Weights of a small GPT-style language model, trained from scratch on English Wikipedia.
Architecture: RMSNorm before each block, hashed n-gram embeddings.
Each number is 128 + 32 x the weight over its row's rms, rounded and kept within 0 to 255. Layers, rows and columns count from 0. Numbers have three digits each. The size before them is the row's rms in percent of the matrix's.

# layer 7 MLP down (transposed), 704x256, rms 0.114, rows 324-357, columns 64-127
092:080121116094162112162098096088127118082139132115134113122139147122110114087142165078168168101148088071140122083123196153147104141121116137112138128176151115088148179158159132125121103139115104
097:143048153142197079131132114088123132126108134108167141083072129100114179181101138106110159168171146136174108116069133130112080093152129041138108105125115177132148172125155083041110126102143108
097:032106141115097095117151126137158089093082134136131128134074165146117195129161138147138088100179149095159112119107135145077068119153134079087127117144166092085054113112116127107099088132186147
094:094149170162132076140139149150087173097177096177113086084180091168116112130099147156104104138162160095138098112056090134165104136102064142182081087088180119116132131106178135134119146070134106
102:130087141095153189118071119132170184108197147175172131163130104123108121125067166146159137105129111119084134163154130149077158171123073122187153087162154142143121118138167131169163099091149083
097:140098144128062163133136145138140054134151160101111115135111138170071092110138104105121063139102138082125127121113136145049130088170149108122148145108176113111107137142092145095129110111148172
101:111101189154129180099094152071095136051118168103161169155093225119167158150155137109172195133114057120125140195105150139171110103102144172127109101121138117113144097084103145113094153126064166
091:131108139097034133167128158139086126180151114156106129189146124082129170085140129084156090086146191114089153102112103127131139143108174139106075106167083147151100136150145142102110106129131127
102:141119155140072080132065101121144114118187158081068118157132105083156137129150175134204121137149154086099176148173140175145124134106099187170136140141067129162132143054131146086144124141119145
105:200126125174208148125136147197135146149144120158084219086113135153136120128125095185144139095148094201133131156095136148176179077102143132113141132110080107178078172108126135091150072150100054
097:173134120120255149186123126121121125097111145173176179175131085175166070078146153145113095109076145163183111137135116105099148170123146105139115115175083169112162131137119170063110160112137191
105:142128132161123102147101109150155184110073161109111113131187159072150111138129200157124118083159132136152099083167115111105117141157136089041202171107124154126175108112041104098146054089120120
108:104093075120116074100188156132140143105103171120178152040124133138177045162137099128188090144170113101143162115065177111166128150123125148122123143132138139132135159065133165107144137172111068
087:137050156143056199163120158096085188132091169115134141118067108158032119156073131108116150167180117136075111100100083124156113170155088152116112159160131144134155163154125148109075176106138155
096:140142034123199145123113131123099096127125146152136082181091167106109107144126168106146103103210097117138178131148137123122138152142106168154119178132106155074136112140140114104109124148130098
101:166156159160165066144130111101136151119144115152153103073069142097121197201119093136089091103138099171116097095122138116128167119139107190113158090099136091136106143120161093125114101130108177
116:116171162169104086126179076125127144127075135096145151150077169182188042113173090111133145107147137154114127054140138128083114141130126128080160128129137127196096160143121138144154137089152076
089:074112169104000085117097143114154081171202147124136145135138169149171105114118182163156142128136194187185131114140117091129158127131183130158155164070125147045171132140136135137121133088070091
096:159142103160178138100086107070149129138192128127113102204111116149165092195109154120100097119056124137132116169127167163117170119145125098124149134138085173136161178099134091080156180105213109
093:127125128105178092116091140156067114072160113111138126080111107111109150139144098111198145080109136091122112179121172152113100108095102151131151160199076139146106160100135128120092187111122105
105:126184067137182149133110171107139091106163169110176139088123142113137148162112151140135117168163128095118112079097132152131069185112106137104130117078133141165194103047156109106115057136097123
098:113131079115255161150119120168161152137136128137152185129148144131144122139121168138119122169099137161112135147078132106132120115127052146169149154091156139171117178100162145080165114136138118
100:087129159143056124082090115109152109086161135071082107183116130107114109072083159123209107125143160133149154168072085097155122112191139186105172123136167076162108112132088088109154116126122091
106:101182162123032110171127139131140078119136134109141097137155098144124161087104126114164115095093075094092078103102136104184124184164150165167124178117119101090145165123107121112113165142182150
099:097149159115180114074126114055118109144076189156188123132134103131092156149075109121165157151076134145074145099056136147142146191157061106144126131138135120126134136127135135103104148154116191
103:070119122094132171125126142181111126132114073098123077201130104111085120102154137138130165074153075139141179074172160132123145064101106120111137229142091115086098122189078068177146115129141160
098:118104091141085100154125110112115160142154124142096154128080091150116211129141173149110204169146110138066097142132122166111174128128160190089170139103147153117100155137100161143149127080120160
099:116108131054174083118131111169157126177099116122146073129156156114077159157139075115146130138137156161100155081173081125115135128101130147134101155126134098173091158167107158138165157157130078
098:069083135142236151136119124167099170135187170144107123129090113133071083154123154139134123121086162191102161123171109118138149146164121185106076113094161123119145130150150161129095136060117093
103:185116110203076106139130077125129137083113140152065127071115140075143122121131106109128119111053138153128158138094132158164129152101178100115137159102193174156163071079120131128170122125236164
098:196109176090109080138129174130082124118206096129097183129111088140127089068101091100147085156142175125124093135157157137126157161096143122161045088170089118154128124123157104144092065114099146
096:172138123154093109175161169130169148172120101127164171079176164148151134146167133143114105117142099143128121146153137094179090124164106135146110111052104123147206167150165110156177079128157153
119:141135132142102192087100115085122135102150156154203096118083121138142131092146103138100091197127124168042133050145114142122103098107093107127142103140144192079105162110124115134114147144071103
092:155187206186255078092121062143178111132066133111138195108175138155157168187135185112074061078112135186105111152106099096161144131089138147107140111104166079113133126145096141110147074127132121
# layer 7 MLP gate, 704x256, rms 0.193, rows 325-357, columns 64-127
097:119151055127111105150129101150139121142152120157083136147117163109104194080133168189124131209181125149134099059133137094153097140095091126124170146126120152114101131154160096144131135152099152
093:138149090131108134068194104070087145143142069118159124026157113120057153126078139172088153122126133158111075106087101161131111118101108211089112089126078136136109128170123139100203170103039167
099:096092147151122106162144104142074092145103114109194113129143104094106182100161126087107215112124094084063095129161115119117118104118171142162180109091132140100094192108160150149141148128076156
098:142154109109106118162148166153193074102094100112144118213096149130144100112119182147117129136127105132083110114140128119144197141158155105093116093111146095119131169111108151130153110122144130
096:124118143151092169157098149130132144171147142143133161105155164102154102110098088173112121062116128109107131157134121110148149105096102148099150152126104170086140132170164082138116114159090088
107:156138085189092137153167073154134090115152120141130145136205123111196136142172137149109095162116110213136128107188104098167120059162108138107066186108196145160137131148133123140100174098127075
097:151138149164125127119079108149104135120122099175109143126142066153168190156166170125053140134099084060081152134063086106181105162134131142168109110104127181199123140065126137079056156081117161
108:140109110161132132148071131082125109147110171141089098116126071114117126080115069130113175127156093125170115021146070181181111122113100167111136170149155192175143151127201063135174110113125139
102:172149120138102084094067088122149063146121166113139130124076168091152119103149095143132133067089121191116144157158124128191126132093142158131128142181124139103142134099184106119109081093092095
103:137093172146047143117181120070087146138149112101183129127154086147133159126142119181091092103097142081131120142105137090092147161142132142173092148152117195133111168148143141113101106038122177
103:118147124128153073070120105134162109126145177123120155146098110128130142128149111148073051125158156132084164051101106138101154121103109093105111116103150126113124116160167106184123100200201167
100:156112176172158163099114156145107144161198160162154146130193130187161116120160105129172125110055121175074099149131039107148135111163086091136121152113185149143160183074075098173163044128090100
097:126115127126154108140171117097151139154095078136173117135186134137121134153166070089113112120120165120129156154105088149136113102124113166106197137087133093132104080174149130166088147147111110
096:091127165162109130061128135146122099121099106118177136140140116112129143150132081144132169151117090105126186110129165151119118127146174113124184108107120113103145094093071107132157132083167126
098:115137194128104105142099159174146106133114140062118188075124194132066109128121164173209165163171145131104161203159128205133138117118185137097123119102178102133105086175072110152096126136088169
117:108095156107105115108100121134121105101179107196177123148125073098096153156174152134144158135121152088136167111164088136139128086186153146154141127055161129088079159114081135154161101195141184
102:131059187100116132175114168073125180154060119141157126125090136122191133157134102145119109138118167088117103087207195102099121144209126123132046100160151114120095154163116098130096175172183129
095:155118144162163101120120080190135103131118117131063123126141150143110122067100187137093183081145101149120108133107091051106131103169144187114089104137138075098132148109170184111080143087124087
097:159125134148203155098099122119156148183097119051128083213141116176132125097126063090128106112082080141099122070154137113069151084125152135125141150101105104106155125067140102142160092056152092
101:140174072101167121105170179158136136122157050091104059129168130119145160085125153154158109177178101072109163134104119130172138156118145180139129128081110106146160113170130202118139110149090141
099:162093143126111130111112109143109093121092134119126157116088162037146113076121096106166116125151115178183157144131154089129109086114150143091134092116160161103120166101124088096156097083117119
098:118084114079136153232171151155144081164115050179104156166102136108181124118172147132130127130085180156106130119139148179087144134147111178119125119135064161088127100147132135153173132116117106
105:116105093079066127133122084150063145163150117150126160141106103140172083144147096136133078083150148115140174099178146077148150089168100125172119162161093120111160110141137154085135143125117121
110:061121203143104159097171159043130126076097122162127094082149144137112099125123110115130176092137134127141153095105115179141118122095112125121037136145130176094145172103131113126114105030145144
103:108138142117077125149134151100146128143073153120139133089150138128065059129140170210140130151119113132129153117143080127142207147104121116101113114081153087079157159122126121154109145089182147
096:138106122190123079138088168133102191157104111124095133157069127080097166123136127152099091106068080135176123132142096193104156156106141174117088140114137184104089152143087150112110117125065185
097:126150125121132123207125142139107112162141159183116126146155090125139122216123102165129108118097176191087072106137150122122067140122132136091096171073163162155125117135161128133164109137152164
099:109160076106079076139206119098209138083149085174120141124128145129101130091130169132057177135130108118119103112089149102137099171097118076108070081090161154086133070177099093121060142168163079
097:106169131158134109136102168138100113077153132159075099047080160071127139134163074129112155057101128097114079106123130113146201131100133130054162154133098100104153079139128152147099147116094113
094:065087160144145142077136167084099154096146104151180139116106174069157130103125173141174087126090103160199173101099139111113118154124167141126049135083105167104070118110078154109128099135106098
088:106154061104157196130111146106138128159179091154077094140150188131126123090162146110099135121095130159086103198163094077182117148140148158151124155098053153124161120147154117153144085151128096
125:134165125169130126159178117126134165119140145122035167165158102169117167139090122101181118126079135126199097143099139083149156143149144123096159162093118098145110106112119125084185122086164170
087:108096124077155149150183099115131183212095075123127110089169099108100123123135132151088111117121132158058171078076119183162149150165146063104144132074086216132180199113133085165128145078151091
# layer 7 MLP up, 704x256, rms 0.203, rows 325-357, columns 64-127
106:153133092151153131122172110080150093119150164148122134138189142110127132169113148110083084126039077170146067100112117181123081141121131100118152172147087142111158156059107172107085180128177114
093:189134130109113116147065130118103101165134173150116145143082141116098146113125110070091124105131146083081130078139112146121161116130109171131152063112089112166170102192124090153114076127128066
088:136153127124111118123151141087186117110108140118155166124150139157057121160160120131173087079177092163112155120152143105114180131105126129138197093165174114143131104089158109157099148148163124
092:113183126110077104122112040073170144122166130178124090120091121142090152129132065127115103102194158084129138149158177118124112121076137133127150128165127157143115068142172148166085189111155099
096:100129128143148142120078179166170128086061115172099092087105166139102128118151186186185114101126163132121141149146088106110091151115097228164155118163135132169114145125187185153083061067080133
107:157118093110150154159124124124134115177134113121140185124123127095179093123135087113135110102097139111152122092204140097147119141112153129114127094103123137104136147082162156077124174075100097
094:166174102155169193112141109137085120079177087115147156156128094179152128169163050133121113116108129124127146154178117149147113189099080113123094173123084092193092139077093149110121130133181103
101:094060098140135088159117139099137145153098117077107138157133038106156172130129101129122116164102162104039102160104126135158155118126174106132111184150118119131105088101156096100113110126140159
106:120132130195144100138138149119172100126117067121149138084186166107144076094116152132100160194157069162183095217107099060125103090105121147111145106120097128127191137160174051175130092122167152
102:138159120147056194133146120104092140185215078161157139113127072093111141131149098135141144115091100173142106134147152081128128147113129112167085105135167208124145145190124131138175144110107157
103:135072115132103150150141140124059141134108089207135161142073105061074101162178147141139128100108113095188100161191204108152169131162145137126165146097165087119160135131093146121138123078072134
103:124108147158134076039094129124110175123168078158140123146127173134118150107126121168093108170125160097153116179135170137180115092152171156108161067130098115096103109188082133168027085155120111
096:127137162141106052112120107121127135130148109164111118121120178123188078196133159112094116164155086055126147096123139133151149117193105129124191118065125116138112142116128121139101130152092156
100:181112150091146141145100129101147111095113159153070134100163059165114183122131124153060146094077123162100124114127079104111149131084111137184180152201168066107165096165157115138082144153142142
098:113137157137176099092148134106132133092117137099148107141176116157156135175126174106101154079155056140133128158116127127147132147147144161145161130148147146113132209132170128142178124122143149
104:139172118160123134111136163114124129149069107178124154144191120180095095135121129122135084110180150119125098122109144075129128154094127132068117140077149111161104120175128185094180101129105090
097:119131099133108097175117126155152086107125180133054117126130161193142133103126169123171119101122108174114151103114094074155128138114081116077146122153116115148121146105150112141113028141083102
098:153148121140206126101116131102126140085185142116138136139147111082185113075080152183152103163165127076148183147084126106107177116152081080110083149106115097126136148130119201088161127121095084
099:147159150100180134089140164109172155076147205089157109102122101124122141088102084178088127118125123139162118104094137130169113184167092161125116141186115172092097114136129130121108124121151114
101:117126100128178174124112080149162164114149144117100101114170101092127134100142128132136129129082141146109134102119090107093145130158122111204103106087164163159171142072165190072125120066145107
097:160043136178111091123102120162101128156131118107117093125104191111179054115139184165109126137128081160170165109158090119108116105138143170164122188136132195142106105120122172035174173092064121
103:153153097125103114190094158149076131124158163172105139138121174118129158104153110141144124126158128094180118099134147138145095173174195097081136112199142183125134125116140100148161095135121062
098:127092130145124148100173144112161120178078100173079137147113162161177147140097127114196104145142171126166130125092123129146159140147070139210118206150127142076101101083099148132103193110131077
101:094139104127111171118164148093157105136109115124096151126126072061083168154168107131085122170110118089156093157137154171097208179122137081112105156111095182166103151148176161129136141104175130
104:157157142132155182139079118196134064233133169112160139129187087154189106111177161149134175171127123154115146155129150166100098107158085141112105111122151097133117074110089131092064124136167129
099:076162120132113111151134140090077144150084116071108123172180174124133136145095148159108151096118095145149169132176112108134193163142177101133175136071178157140138138150152156119133112110129131
098:126133166117171094184095166102151159153161085171117109139160133095099141131124136178146123114171171186097107164123085114059119098075107130177070122158159121115083173115169151089138096198131157
099:102149101142166146150129156100156076145080095132102132087114143132168116148159109149071185130139077160176145179134126111153098160148108136097217114142122114143116132103144120161133115141173113
093:112166182142107161112111165171142114131146099102109097154072091100130109157060154117097134085109167108143126128083166186141108125126103123111094119159080123087104208122066128087162082140124146
088:124148146123140130171103118103122078132108144094089113125108142151121163125139148096141097127187168148141114136114121098057120130117091120115135116088128105088141108105166169085136139117122104
097:088121114174127178137111129139123128115056178144084106167115128120073109171112082174074167084134120121165129106117116151109153097131139165124160126139183132150127157155118054102084145145120075
126:128121162058140068079136121198080146163111150179174117086129127106153123168091165143099095164181123099052066086130115183117170087144133168115136175210079151072150140086094138145100102076079112
088:097098132159121179088127100086141119093083114122126126121197119106114131134149094086146119068112166145133171136132125119132135144182154176115127122170140176123148128096103161145150197138133183